Each number is 500 + 40 x the weight over the matrix's rms, rounded and kept within 0 to 999. Layers, rows and columns count from 0. Numbers have three digits each.

# up: layer 10 MLP up, 384x96, rms 0.223, rows 91-159, columns 0-95
# down: layer 10 MLP down (transposed), 384x96, rms 0.227, rows 91-159, columns 0-95
up91:502469527520507550491544494511566433462484563556457460419466443515520473503447501428512512551524477517503501437476553525456514500463557482547457531524449518497524537541475521548494500554538488468482493469492488422559508563447510474465493612504493436472517577515489550465612461440508426497
down91:544506419499614494527553520441501493556482528472584479522491576522533510510495508451513594515529520529519474490516448446480559476494494592569510524449581550562546438525443412492470455460491506464439547554487419504519509498496551527507466499496517407510523508513473483587557493459544523515
up92:460490473472370465493554406443551534490428461504532536538565467487532518476474593523500604462486480471514473410479517500465563497451577567513585516476433477518490519521506461594532461446513516470578522474496560411481548542546611489477439474488495500570549570453573505502419485517514486521
down92:569523576524557454548489535454533472574493526442507525461437522476479461426507482441433529541483515565503528522439412482447553507430498523553503468530544475542494450545527521508464480535427513513498414525561414567417539581498544494459520469551500476497592525449540487581571511619532539441
up93:451493497485483528560506532485511511479458502502543494429520549485546521494571492536484488528443469491476485546545524479464476492469492482524499470490568565520444456477471513387531541585492523498417535448453536558459555562531533464500579490538507555481452449515547454503513450492436449576
down93:513482490603516511526549531491518513485553545469462552480472504492486516488489583496462487432484586496505538490500573482541485495477578529397555442504467455527515452510540483531564522504496553481527495502525497501488488505464509452529476547575417478491546509502537593461495444463535523478
up94:513468422548441463441511482440526523523557589449571554472466579576431488488488470461508401483522482493477472540472463547477567591531466433458568458477524457557502452528480437508495538451564496449463474510495577571542495479464502494511551471436480557459523501458465579529472432518540462569
down94:503517523529506537491539426576456477481503550594536502478446467510461449575496528528437534483526577477459440543589469458569595541525446400419513508496502453532589506505521623501550479441558499463458482522447431512430470395466597440557513477465498528460472477506414531454531481510520542473
up95:485452511477499470482520521499475483577432449453552492507460531486495481529482467479511458465485464473410538460558522487562496526503480549504447484500548586518470482493463464475453495452543581531515541511494554518485563448561511501533513482574526539544424495521585501514480488593511499564
down95:450545431520481536525469478417530553494484484477488557472549554507475503580514491486480477450483526437501515591467466519511578475504520483529450533520501520498529479536520478483486448433416473460512490520538484508523465593495456490421526538499463507524509533510472558462495516457467414559
up96:524507519547465566450464482485451516504419499498482471431536492451496509555488465576467602445525459500452509564485533498514545449473431461498470523447534457532505490554506458493498499616539535501476525503493514576524445502489483563486570481546495473463525548537478505459473452519504477527
down96:488541515477433488479557529495539544526465478497554447506476494517506507543521492498558495455559544469460493495517538481431490545512457521430525469570568550527431553516436540521510435507533514501475481473418495562460517524525514473485483459505536450576425469529538531516526463538484487491
up97:422501450520540562485531472471493495545518466481437480488521527488515512496461473551550539527447485478472484460450475508491515488514568495488507498473489473504567476461497460513478520485428508569540477516440540593573545607426559509429515472513522467542477524523551518487506568508465543539
down97:477471513527470535476482514491525477565502453545502516500502486484458513512506464465519433488471498489493525529477552397469468467412542459501536466488518472471543500458463483403519526503525561511493413545526451517497517545513491461433460480524504535550497495499501535606529520474402539556
up98:524507489548543489530466502496613471499505554534508523483551558447486503440463459502522510429510521571488459485556519502524578506506453538497536410555496421504492524497417555468533565489559502473515482483532520456520535492470532490544459543545543484450592508472474543535598427489486482545
down98:528462479516452553559498610530468424482551531461526495513521422552496474530516534501509435468492515492504457543513567414519522457465452414543453529477543491490506514461540523445488532528472532494532578484470465477586512536446500509549457468524543457520465514502474516575598540509442429438
up99:439501429445433536425467416502511516541530483501505558456429519491469561544540488492532489507601482537563514460467535515507554522481485508427517480519515605485496455503476544524483473532558446498470497532488517483511479548488512472513454533488474525477561497429546468506587471457466448500
down99:491442549451443528429491510528498534512492529514503485414438513518458510448485475471527513470504404490514393539476455482503506464512551502508507608513521521515467490524555508528573533482591497509471506518493518496551441512559433542438506566462497471536542509452536535494551452448506428494
up100:506487562543425482468482459477489526557565485393533597451530478479522460491466510495469453437542441484470481544499527484524513501510464519432531462394570456503553554477468501560457522505575529470541493459469487560531453514495482502529543472525498498498456524503463489467489543475446525546
down100:500496503489518452504459528487563572499476463544483482508548387534447477473525519526459489476412539511550469496554523514609528546528591524565507477534506509480485521562508513449544484521497469415516484539500465497606539558532463480535487452524543459590484522528520473484511516488472430517
up101:432449510516526490450450514470526492476533500530552511501478509511517487492508502514526473545436553497484490455482455578458496487561469482405442446497489595452544520453521489468530469476479469487504543518504524496523583539479483480446549507485553433493501501529477465511487389545497565483
down101:499484531520477544470536429493442528463495508506459455476474536412458458568493531467530559474502502592484539468541526551503476473532548487563529488532557498480526455510482562533441463511512469557505415512484470516492554516446495500507421479513502510474514443496508478446452554452570508511
up102:466500488454469516447509445486478498497527487528571502467540500502446517469503520642437503524424515452573515512500563490484512483483432524500491555555491478518463507420489497482502481449567510460403488533529477498485568529435457570503433525497476549493573480494546453479510516546552532518
down102:448552514500515483484488548515429508492490556585481402449472520479484489471504548473555509502515523506487474519567482485505459459487477497494504557505477480517518503551531495496482477506415549520560524576534500452456465529535573478473518606555500520498504557520602458438521454521482480553
up103:518466448510482508494532444438491499425648469491528450454505475509425509431503522451513496563501508502506527494497463515530470471442523536473435496498518444513521493484571438551545541467571548540549536529497515545465368475512490526462423487496590504459533502484413524436569539570490486509
down103:482544475489627493484467513420499579473500559574512516488536450429535529427480474487533523537516548417550422518497498493471502510512459542510450522577543589529490504620596526525499463434572534547485525543534490512522546447452505460473523501484457493537543558501500583533495595559468536512
up104:470444480549463422518450450519484469414612421521502503572479442476593455520509419523476500532443541552517533475501479436463435545534497525541454515460539491507531480483525417526451495504489504447540522532501508494557489541483486541511481528471503510516536495531538492439598513463517525520
down104:528464501471480490519477480468477522467372454514479467489517587475458553512500477488520535500429550524502493544381505588503456545474450505499504468529419500492453500494503536438525466501461530489474552525475458505479517469483521465536402502537467472531558491503406501510467555481409545552
up105:442471514520426507523456527499509500495544527468489525516489484474548471530517567400543465494512508451457526493486460499501503514509504524608470513488492477512473547541495547526479462493438505548458454452521507496528565523482506561423558536511447490382481519474474549536480489509504499409
down105:520528502475437551458474523520517559397512494523480433508510515524519475540593526468520506502554463406497479510499513453523468513449464567485577508507477488520490448402449451497455511570488540500505523524496498515464486447553464466480524545519455555483490514568517430513491499511464481451
up106:467478551454521538547525475519555514457473556487498532424567497520510398649495533492497428554502472496492422450497530479538546432512434536531490524519431476464482489521525441491418480466458578496527507544539506551523489529468567578496469505548538529452516458502509521481447433528478450558
down106:475454452553544559493474407435470507511426527462475531494492455517454478518517453451510449439518504535461464507484488459499409512461441526462474520523488491388483512570468419476543548513458566529551482528478539444551547522476416448510456470548521512502398416432429470476518451533536430495
up107:492509477460535467506536537494477479489530471506485553488509534462449421536512485498515607539427522474514484431612522460509473477568516547509529459491513495470520524501489561557507435470525474525499463501552530572487479483546457483476531589526536461484443484481469501594561496471461548496
down107:530524543564508510505462464458483475420553464498484520506526542501453477507535471433584505482494478504488536463577581429498527483518461463512525427515505462544573547457484510456589595463599511469455476518510440558434498477535511549551510511512476486485515553469503526503494470501456509465
up108:460442505522446485485468405472505542562537466450502561469545571588558494526480532537551471483420535481522548443567492471458452520524504488541535449495480516444529447527478527512447475494482468512553492426450550443462471468497514556484507442489498542489429517496543477512482504443457509483
down108:491511417500593511461542561534493466470526561574482435556486481489447544490508472478486457562501490554464528529506465533510512539506461410443504502520552467562520529437483516491495423533494521476555527539434466541485510527555460530461496535503456481576513519476408551515516591570537448532
up109:462497460441531484487537534478467500499508558500519486459530526487576487537488499537446490472512470442513550481426461559542461441477497595479503522466465526425513488503513493527517548575492541572529474423498468518536461478449501483501379553509451483494515479503508508463531534535529574522
down109:501571480515469420404506453474519524448490496438480468526513526537485491439517495489467514504479539497493521476543484518532496544481508523475508492497529456512571560535479603511427464506475497469504459481478435471501509487477527604544556487462543486500501503553486518467511502462504496448
up110:514578477472527510516539519556434510516523564532492410465534488409509424511461484561469484450504479541542495442566506491482541482411510513473501477549493480472513491452497432501517447521541579485506545481501535526494542419489515512535514503526487607517515527497477534525466507512470520497
down110:439555536569510500447549543497506500568491550460452531541485514435461485527572457534557505567430532561455433515451502527525506573519468481552556539479509490560457473457493489551479479584501512585538456504487511532572457466478457494530501393490533457475542494490535507511483442466492461497
up111:514561411448479485464511505477476476525531446493515595481479486493412504569428553488502470462491509503468532514463495468497486563470487579494463475499526467410538555511479501527493556398519516537457485598494505534536541541448519511546493461482465552462479508482526486484606505535531444544
down111:472567473500532520559516613555561494553536487454537578446430493470512550496520460529503464517500493510509491456569475482520460482499422526442527502548472473543433460456489549475524558474449488532486484482452414580477512551499465488505526433532604564534507493521530495494473542563497546511
up112:473463531598552454467455496455556523480475519480439474491509530586461460511563535499455520520408462507525520488493474562547439478518516454505524478536484469509461564474514446563519592488463455570533453476544561456525479513579509434523481488500587405571509508479445564541587498477475525518
down112:501530555511560529520518507527552464520438498535526467521489525484482491406562509451488447450483452508497499523512517503534543471500568453531463493478466586436552479523497455460479542537458473489524537523452529554523443473484535595501455422475443485553487583478548443586482480459410574457
up113:535450508471572486494552460497530509472531501440487500499494500472474557431551501469477448456526548501518502548483540558533515475523527449568483496496577448499473526460559465480512486512488499474491463566541483525556494471482406478476456516488548425417507517468447503502513503531551530522
down113:475509481530548518504449489461482465424489554517523524478512501585594463480417437579528492450510450489503511463556492517431448470469500521420503543472478457535471574465517443491454499525511516512506521492507504483468517569485509538513510595499509495532498480467508504533488542503423576478
up114:478520455539513527509512552484497539508472474475548521494510506480476480581532539494516463525478496508488469449523594503494537482494512496491496486532514513497499536452450477563452470488490481557514549454476491479490426528452498544511497521519484490503552492484504550424511490530474484414
down114:489441510492532531455481499485510585488507549456479512492520431484493548483500425501492481457521533548415450552512432506479463528496463516549494506496479551494455523499560501428536573510525527451486439489487425522499546460544522477488475474508530420534450511457527461551464497504478521559
up115:440504513499471509493477518534541484528582496471541513509635467489554507518556511501441537511447506541552501586434530456459541469543470487504453525465461480508576441485507535439452553472446486483433508522476547548523547519530522461536491420480465462469505523527537465483470548542523540463
down115:506605538542535522513489544538465487514512508473498457560450507498501494555461532448519478571492528492471512470585487420475493453568519444516502495450457512495472583502572499529544489463524498523476430475552514448519503542518477551565545512502490473557509522488496427504499442486534504458
up116:428482460504600503493483506522454563405532498462481500423528505479561526486517552511476476554482500538498481500509478559471533521471494561544437458524499519543487516506495447552463514515446486468503513497502530518529483532510543525486592522525606501471547521422481457471545543533525516496
down116:495467458520549534405516620488497540502475562509541466516458516485481570554440565473548516506547475502487487506495503436455505506484484428460513491511490466480495512508506488542536514515480484479449541545588503527459520504482521492598484458494485481518470499514432516456491497453548453474
up117:554505499460530480550535483591416488522549486464496505411438541521523585533514482533489404452397526545509532531530474528545502503474467509396406452573533579476511520564501497476531514537479510459443492531504427462485482574525562499483481564532558500483534567464460519503499411523489506570
down117:535509530499489606567477473474450567473485489448487400509540451571487468608514547485481537462519516527396530586561439502530475497544440504535489411502501529553524495459475508487541434518545508515482527521492558509514548484473497504586527552509455498508575508420539520489524522480538464428
up118:544455583454524537499492465548602492470501441503514455467456549518526492523519553501488524434473491425561434500514540470421553524509471537507490451492521554472510509484548441482532500521482531505527513524524545449467498470524515446556601581502508504457463492575464438612473480517488539429
down118:454526537490521494481565438568480432517496383497544528475571484548448504452511509471476463440468461492513532496514447509490555513518535484508534541487531560486601557449522494539505498539516533538491494521481501529477508486511552444539510465453520443529557453419575487491524409508494440490
up119:505436453572490475569469491494530449519545467432545516577541486528548548619524520464379479524577510490528485469498461590473474532478471448493490478540481562458461515548521491534480482498559520527466517570499511513520469509540560475445454513493430527522588421534521525524512494480480495474
down119:525534502533560587540494519463463520475460496494510460514505472440509512613524492487447479553522512533543516481545526528565460461542526503524581570484485513534463481495548457536536511517553519510438518540533464437490496430493484496495487554504491615528485434508440522511514535487522531438
up120:483423503482469493466532462417493539392482516551572563441500559504504502446531487430502528526527512404522561542514549585510467521507529557545494490494455480553535506497532502501459551561503454522517491463467517439500559483525480520525523440500541430466486583453470518530490462495512498444
down120:482542527528508503508499560482459489516491491430383510461498499506546541591484551469488553398567530558505513526492488485521459495526492455480483544462549443450493532473506521553546444441530421500473525472491482473499452506465497444540492491431491470544462469443522482515457481527465533461
up121:474450468545534526536450462490546495514478439419456458474462462511495479533418435484572504520479509513484452503473477539485531551516524592537465475479503514584549501572522516474393461554473574463489560520495505492526536503480546595523458526514490409495460493541504561457485488427497493475
down121:452518477562404527487618499502495494482545499577498504505441544515529554583490529577527507521568485520467487455535490495463541487490502554439455506485557421523491470475507490559566462445463540455557461480523490485468538462567476489508451522472438487559555468393508481461522495474574522524
up122:514565534498492513512554478381506506529502503468533506474462514520551468454461524512498459515504507475488437378505550510524485472500498530542532512437524418519537526569554469522452403542495528567446505537488546471502539473515553499435487570529484530492509473530498569502460535422484548482
down122:474573417557531500476423439542544532455524499520505540473551568568484515497491426509564501513492487442531512535535489457437480532576539440479428490484524483570475503492510458487400512438516491505537490502457475565515452517481493513502498459559464394559468553500483501485527425484435402538
up123:450492506534511556536521520555465501585563511555489496497393448530623485531490430520525496508439598486478502508526460479502546530497494471501425540532528387503551485498529433503567520478435499404495425528497605507540485461522495521473453455540486539489490455506500485418538538520479563510
down123:522527538516452542473475538523476554516481485513477502471520459506510486541559466572490575558472546541478462435471528504520472487488462475548438447561494487451522555452415498522431449516596493377566550536539485483505433462487490503527505483551550446522589515488421512474524491460569455576
up124:479440480511467491571536446572465521522490512394503492581499520521494567564485481520607510449497415511534531503533503492445481497420502513461524447510442482569476534452533507572472522451533505482522536447522513477471461452476508533439500449519489489509522458531507510470440501508458498512
down124:458542505467488565464463503448543541569432528544456500520487486443553480437502488457428572608497450580529530455509494524501506479461489520487508513547423461451450487533527524457533526457547454541520458514464453490501453466417515593495477493550469484503478517524485485560486488515511527572
up125:525550494452485483524501489504463485456543501509448501525492559534444485508517450442564503522400575463515499446515507533422491533462499507536457431478503463422493488513505563443492474527504536545445531497549535555482548463459514522516549552517518470509507503517397528494542533438559486539
down125:488471500456581497494441456454453508492514525475494458571522534464503536416522438413507542550585541471502503472522494422455519473489537514485550503519491444590497458522503416504512563523574492569502564488462535499481529472563518465475456444556534413497428521513445562480449488519472459516
up126:499518514517585444481471520500509519511475519434551450553404501514496519442454445535459486527461481486500515535469485574534536512507498514464480504515584483505399488549471534477502436573560499457443540516487476460536453533568465506521544500534448534513419524499465531467535499455567526450
down126:467478421536516506617532437600472483486464479502465524474494462484479479529485468552485542491494458525485497538458493496528490489460470494601434557503457589462525516534510504504471502470511500494538477458505445525495557501542571524515483431455547509536452475461505560582485556477481487516
up127:516556449418482533468604478506535510477498561492513496507598518509506424560447570556480524486491495525546497416539415409476473530527571499452475431521451504440462595569580388547443517499532528497506490455512533513527429522496447470455511539538505557483512482463504489536529526538413504560
down127:548605590473588465531454486501500546498474522526520473581491445520510522500478529483508453464458464455558461471508475523486410501502596502527461496444492483533580571453468462452498507503500507477552537466595439523527479558482488478536494484500541438483516522427409514569424508470516520496
up128:526501515476551491523578516497503522538526541454458519539448484423532507487506433492491542473462556445466499434478526572447455520451477531475559513485536439509438536540494594419499458455525524524538483544499471481506466453531489486540504518538488494523478498452455511483550542542513525485
down128:487530514502486504451483492458496520520513520502459488503506487529517519493517558467509498517549465530510452480451463499487489420488458475433580521501499562540385581477536537481452479406472559491584518465411513522512579555499467506542536529505499447545557540413572463452526495448486521510
up129:535425498493560437503551497567470524422467474396500499519535511462542569486510460519534538517504537438484537491430505471483474597489458541553498544548498422505516508488450496513461559492539520483453493495528561485486448483430566508490524463535444483419505457485476533502522518496490477484
down129:535505497568470527473477471513558546476464575550586502483553509533535547531544510475542444537535460462494461449478529491496512414494581480462464507538417548522497554520480462570535504503440508554536519457478503546582454541580458482470461520494522570521533468489494504449485530486482451575
up130:463518493454510557490493479433555480534474578450570464561503421559486490440468477512426485531517525501473480541492512557551486506538549471516452464521509440506498529470545493507516449479559515388493534528574561499547444475450472504517514486537562472454501530492493506514494494476528494457
down130:517552447559537496492587472503447449440569500474413524422537553490450531496511520559534520482509481512506592506518538462489429388512507500457538526479464477485507474482499516483441514532443467481495491532411488483496472549549483488448490497530509486519517553492525463523504544520561553536
up131:523452502529522531513516460522448555519580416487441480515523554485552462409474451491564506453526465508508422570531493549539489487487485534605415529376490522543523421491532462451521493503496433601539526549509482553533514514461465492378493472480522518450487576506564480519547460424481543521
down131:482530427539455504448506408490484535492525523475520521518455513619498524537560501536417446542559460478538489482528550486454571454572464512447461488552569463456450532528525469451485451483486507475579552482435521502514485517538467484500487515511488533505520409392504521396507426504534492505
up132:539502524448530553465467516467454548430522521533513454440520514515463547487521472511432490492490503522521482513481499496554513508499483545483423471502526457527541587521472404472464460529523515543414577549504444519508530479444544472487526530446509447436424542420476479564506494532478485566
down132:506507477527481526453474544500563438516499452504535534435481480457519506593435542539514589474461468506447532538515503478479563479461507524445439471509551472492464415481556511475460419421444457465586499582516469508497506508506461536543518498556488502487521534488547502500514512466498511538
up133:490446492496479436505503497510471488533517525481454464447493512521444571480517453425489532467542456512474499446435456524509498543509495530498418456473492461510491529452496534520469533533525440598477542519438564486488512483549495511570482466484463498460501554510503530543508529480509490574
down133:437442503546481516482484507469487496488475469508522506492494541465455533486554542520552439517491498544487446442507474455468513497510466504503524521532443510480534505453576491488495478585413565480479460514458536526527481409460509572447482503518457424538465485551452529457528469535491561448
up134:441484586468495524513506534542490465548478491476504592456496467508577471516488487527484540511485455514506525493501487521455481567427529463470483433512456518514450482539520550525530465446520532484512427531502455484537533540474521539470550512571570385474548450432490497535492418500449441510
down134:445456498448453481509584533516506428535596483542550429512543490551519461526440506511530451520518476523552542515494471495522529477491400464421426533485549462399496559517487448458493541496450438551525501482520422451606532534498468455466544475467475494427624526514532515489484551478512510533
up135:499472465432429488542547458497489461564513559517582451519570510523509489530429529551585494512472476505498531498512505510461518532513458512424493465494406490512514492486487452567463517440513464552492469460465532506554536505578492534484521505567456452508393487441466524447558507493512455536
down135:470501494512473572483483467555526536422527447508498535461534444548490477454519463510520437530483559545420477568508474560527500512486515527443551516506391463472519528397568446485516559564484463505498506481485488429482472536526514574457503502550501477576439496509466504419511512479429491501
up136:467504476420517571531502484447565500512461478501553508483508474493418548535472509462474469439482466392489471463480495562541556469557529466582518517488542457477429539539435474545560485526479508474465463527488505514555482524531544498513500525463549490518528509506465579482494474498527483457
down136:586497494543488516458509531478450546488469530477477478540577529581499506474501525580495482501430594493485477460495530478429576538428533558476525536585479464599488450528517469555536508502511491555513526400516481505510492509483502479535481503517520504437532444507466455484536545455505528489
up137:505506563500463512472493503506502499565475507559514523513504474520491557555471522552496551495525526559554483539521423524544488473497495448491469450536528508542442465547526486505532434507597457530563490501528483506452524532519545519481459500512467431493420482547520494488547451460503515534
down137:466442486531548512548505499521544539515442457458519490505483507506493487481556451519484435480351493460524530461498493523530487535533531500521465484460501475496487516439460528548514518444483491499490540486486457446602486543568542530458525504515471525488544454490488546551577554493518482515
up138:495602493505614429445512405433510481499542497498569539442500483509488511518507547513526445501481516438531530493506523556555542477486524537451540486507547413481465586509496462514491517416516513496484480526508477457522603499494429468449503448466533492542470486563511501445514534550521446412
down138:446486495529454486472514485483499505466454544518468563580417485512563444553551457558496579537570539524459525505470514573510561426496492478494486444430497590503546481474566531478409413528464533504587465478424550516510473409469535490490531478497451470545499511482471504531429510540535596448
up139:543541521503579497435519562555479459452569523492506547546561520462476502567448523437578462542506423494463478489448524551499540440497456540463432543421504505491471502497489505531497521457519443497481553501516495530550529445487486460491510456514440532510467512519512480498508512530442466452
down139:541527524526485480523446511532518453521498530546552547539539529524590605462534586587532466499486577463477518478456508520489484491485539553518495526453477523507471523464533516523425484519530441476514444474530499467469498518519423512445477456506538543499495494491492448526512515472487499479
up140:515484453518586506507587511506460526499524500467516548505526465542503609534535390578529506517451442551523452546516464515475517536471508475402549544400501535520421468540504545463445494523548489491461583477444498502471533465425529455452488482489439486461492484531563520546463464433452516474
down140:445486544563607452513475500493457464539456563534467496409557500544491555517484573490535548520439518542433540501467430481481525539533446492539509444443497549490493556498474563449502537431523509505483454496468482471509507538495533458518480498473455514543444535479498465432479511453450512441
up141:538500469523485468569502466508483474475478456506492408477473493496478375528529525469495524487427468453557536510474477519479554534514513478465554447515538477524528549464511529527527513493540555450522568492450549530515425516506549580543481466531508487555527456550467490530470479488515521457
down141:439491536496521480566523508445552482500436582535462531473551507544441502535552501446490509515457595445485501537509565523534538489551462491518492487510505491562469558459486473577582452559491539467416496527485583460531456518489506553481495433490461439436516489451526529470503586471524428480
up142:475500520457477513540511512498423478501462559452427530501469489519532506530468533494565502521506540493502546503491524545538487564528446487521496524534522469482487558405468440495443584473567531543465511508581530455497573463484479551514524548484473539477460517482558499444501563574459410411
down142:482509502494509522447512479494594515433479528517453507518488548497403461471434546484453432472500471435495532483516522538489504528524525482536460521485497520493518467542523497519442465504481484509456446465479444523437511526558546478507551491498584514492457507439506527568392426553479484550
up143:444489555465527534529499530466497491477523405526564500493542599467497521497467571493468484548410462504468532404465548473534596579481462485524483501538454480453425536499473493454401554470582499508536523484519533479504476536490446499478485475564578504467532490454477422415451498526501464510
down143:537510563462529526447521476501489462491444502436497490478514436465490542495495538433533438483570479443491527544504404436543618569548537558466501566528553509442539535485468531488521540500490503517504547539544517538521495459530486435563470465416465420455433504523528496514445522494557530507
up144:459530511493442537490544464531532503535500517509510496487531456523487512500621458455529455482484556521481476450457487500437484509489498462499421507498541567596512546530516457478510498544482535481499495482542480456500484508526561481442480511494616472467508488521493445484537520498423485426
down144:512466512456506447504498505479499542483471516448553554478478531460490474581463565525554484448505574465497489504492476453403444500455424559487372493557462545452528476483492548493505516495538488463450529530446482476530542514520505480540552536528449512554560470467514547524570477504442449473
up145:440446574553457495571519506459505540509450556467521514457459482462541520522507498461501502590502527535493455480544536506468524486470450511511473574504529546498475562545396530471471451609520504486477493503540504474548463467446517548414474516377454540446513511452581475490549570487561531509
down145:447554535494463531486531384433510480484473522465621536505521522573522452397422499484528479516513489546508517494509461507394505556469522521476506531483525512565477474523563467467496535516582498563561494493454425515507483500393501518491502445513506431484555490430530429580479489518558471531
up146:500528523479495560522535480545495508503486414503414499527502518432535619472422459513511493481533500567631551483444455538528536604542536461483556449477475445519454524511528461510538443486533474502545485560484467511488468554473498474480472479526495478461466539441510496513505515518440435492
down146:496482486533509511553563516494488567508552498520539554487514505505544402438476506494518491495564543392556557481499475548539452552543411518529543453514425409513488545498531520444424532437547457495515565511504462481497463446522501514479486442553483538446524485512471505525509507589486493456
up147:488501418514511540510548439493533573504482437466469443519529537455416477496550513524561490496512518465493420503514501495520571530473468534519495554461444444527438523489519429535536510457513516516523474471553512473532510461492512557513527424485445494451482557460541525521491577485494469528
down147:494501460536469493573510533571445509549511448534554491424538416500479568486471480519428475515442428509540475530499480481499460496439494482481479513499480499507567474513500496466453480409421525528567528434517535596541513599448492564519476472485513485523488494538490572443465501456481544517
up148:505511400543495521453451489512463493466446427462477496541489485468445586555488494474451490511534516490503477469520487504548517478425513497503464544509517551492463415452473468470574520442467500497501513489479447454534471471514553519447470480562488528446504549545551486517525448482496508570
down148:489465460577471474478505487540508455471503502501509498516527527523450507435500492461521462472464494457499502515501524475463534530564471493580518495501479476525487521525518434437503557527488465464461481553526424503510483506479510534516497499522519413560560482478469470486482415534473482545
up149:497512509487459534523472497530492536491535511447431459479524505538562439497540498481456493501480563452500433484547493583438419563491398449501480532485490523521551488512511544492447451491479596543457485457518571536559541460525469547499506543523485492520534595531530546499541472437479500539
down149:452469471530494512491519554557530525521523476472496503555538489557559565429491467486510520458536546498445500518511517471546511519577521485525431544474515530477437470428496519440471445488490439536472553524460539402411507494527515531479528446503499487511544522424448522510466465513576510492
up150:527462450501495477535464576592527486451527503515429597526563408472498477500510520433512491480451490443486503549475495537526506482578525497477461402441500445526458472484495466493431494594521534490490582508518518528446485544524530531514513469547484529514554506533552531540511473494474535533
down150:462537509532512516529503527502501456487493444614468485490572503469507580486477431583482463533569538526445517559484498421557450499545524509522504444510545535515469462500541465480521553496485525486521537465440548557502493493488535563533505507419540490572456539517503480513519477454528558404
up151:530496544514439496469493475456516480475462504575554518468489469481476495513452457537501506512554477538440454591429460481545485542442546516507538548456500464514506518548488506452530511517496468522518491468505502441520477505512440522468419527535501441441464583530490538453450438524476540528
down151:458536506542484529486466511477519520498533487517491512601433433504482576548458536505495486484502427542497488493468517558495466478568469459472530499468464466461493542509459555465452552568501503501453473493538515455518461506546468533504465518541516541524480487526476583396506445516556511465
up152:527486540515508523551389530509466461501460592483513518513483539503530418496468446372568459459465553514510574537408487467452476520466537543450480503396540496598483542529549506474522464520460555533466601493528506549623518548507422483477478502521500482510394486515451473480473508545511504513
down152:427543535480445537500490557477450518540500507491554503525433474503489483416479454468429464546543497534483511518453518518497536503558454467524529449476545439573572437544589454558442486476419543571557428517420466509469415449521480579548477530530485473539486436519536419502461561557564475518
up153:482525467573504487484469481455436482561507475438520519476467510479596539450489510521538451486535450460541503521531463458395458487507515466514457564521509445461510559509553501468523460469441514562532550470486537559519450585436527489464505538538494527529416542530526484477505488461567511449
down153:466560552495459462543498482521536547492463494479558467536530539496493491501483498441506520561558494495428541510555470503524481568549498591514420485473512475540465519464488512435496482509484457593407514448484454508510517494502496482523494449491498451522511485514473479577485490491624491521
up154:472526506476482429428436481481532505503487450468504463564539537466558481494513504567530527488451504472515543411505449503515481511507497515515521491556502467478529527510520516524420460525496472485520508513527507478563555540570567486512551539434465529553469511469495453508452500475400510584
down154:506492467486531528535503528486502553508549529549544398511453487524505473482496477609496502504479508530537468491520491436508471508516527473501514482487466511458524471532515530485413569526513504414444496533608550488535492442507480414565458457486520488517518580506553485454487464423510531547
up155:519452533525502561539479497489387429484588518531465571517502504436540475526545559457501400494542515501460542469517475548424478533527476458518471616477586482497508551458447562546510478540547456537455520533508536507489489501464503545511476523483538549501463549517492487497564461510453504461
down155:484447544502466479482543502481524505487481518391471515480502469456572518419473541417471434466588457498528524559475485520553512428520491508534537498500458495491529526483582529459500469506513565472508509436512483530477533617524490480482475489490477472523556496500538513529508491541475478513
up156:494479465505446527513516448427489514503439483538483506476471460463545515533488476454504483524509407543576480549472533579485550532496503546488421441527534467507477481492551516481516500371601428474568468461510489528531479547471483474530524522430572532586500499503529480467488534522503476525
down156:450487489471507503483481500506488444507511474451525541575492554497617482492445483505554540535555488480495547576543480475479574501482505453515476499488505530518519405439517526447521490491528444580452540495456519516472550449575509515497565499550486610477512602447602529448457499465502492513
up157:460433403521470521485509482492441451520511527502532576555515556471529487473416533450531507566499502493490435536507517548565458474498476526492482545429470445495495544477427461513510508508494467477512515473554437479536497478583593435490439498569507466542512532554447514507433506426420466501
down157:502532544551474473476468548561410510473502508527567461507446485484462508495438574531535585545501536491468491507498401512540490481508501459458460506535429554521467496567455503410475527505499451468512500538546482490491507518548452570525523502522467491556540561546497501498456485458517492515
up158:510489499458519499458554440518516516548478536469472507481475585492558519516475529547508437465538487481544450527454406495521517451504440567466496447614477504412459445447483486563481512479555466542479601565556519474455571466529515461534493444503462500502491461528493503503607433510489353564
down158:447527454483412487414437471475482472488510518575534517534448437505498473456517528534508543528530542493489493448523600512490522457497479459567490550524473520524489493489477465489496475555471479442460516441563509494482562526432456526487572468521501508528491463493465467451507547524482426413
up159:556492510490467544439513465500489458528500452537474494476511597515611503543489521553582493486426538514583556455480466497589497580470526471465513439585490448521511457488412517480451491515544529519501540506512463561444527474483450502548470531484498493493520484413487462489602482559510507444
down159:535570495438517506555585507433464509512573489438566517458498480486485435559465462528497483572428483442470508477514527436477518504458544551501550498490582494495490515460517509578491522580520460494548468387437496499500522493421472585449440505545576460497485504511511573494453523475541488502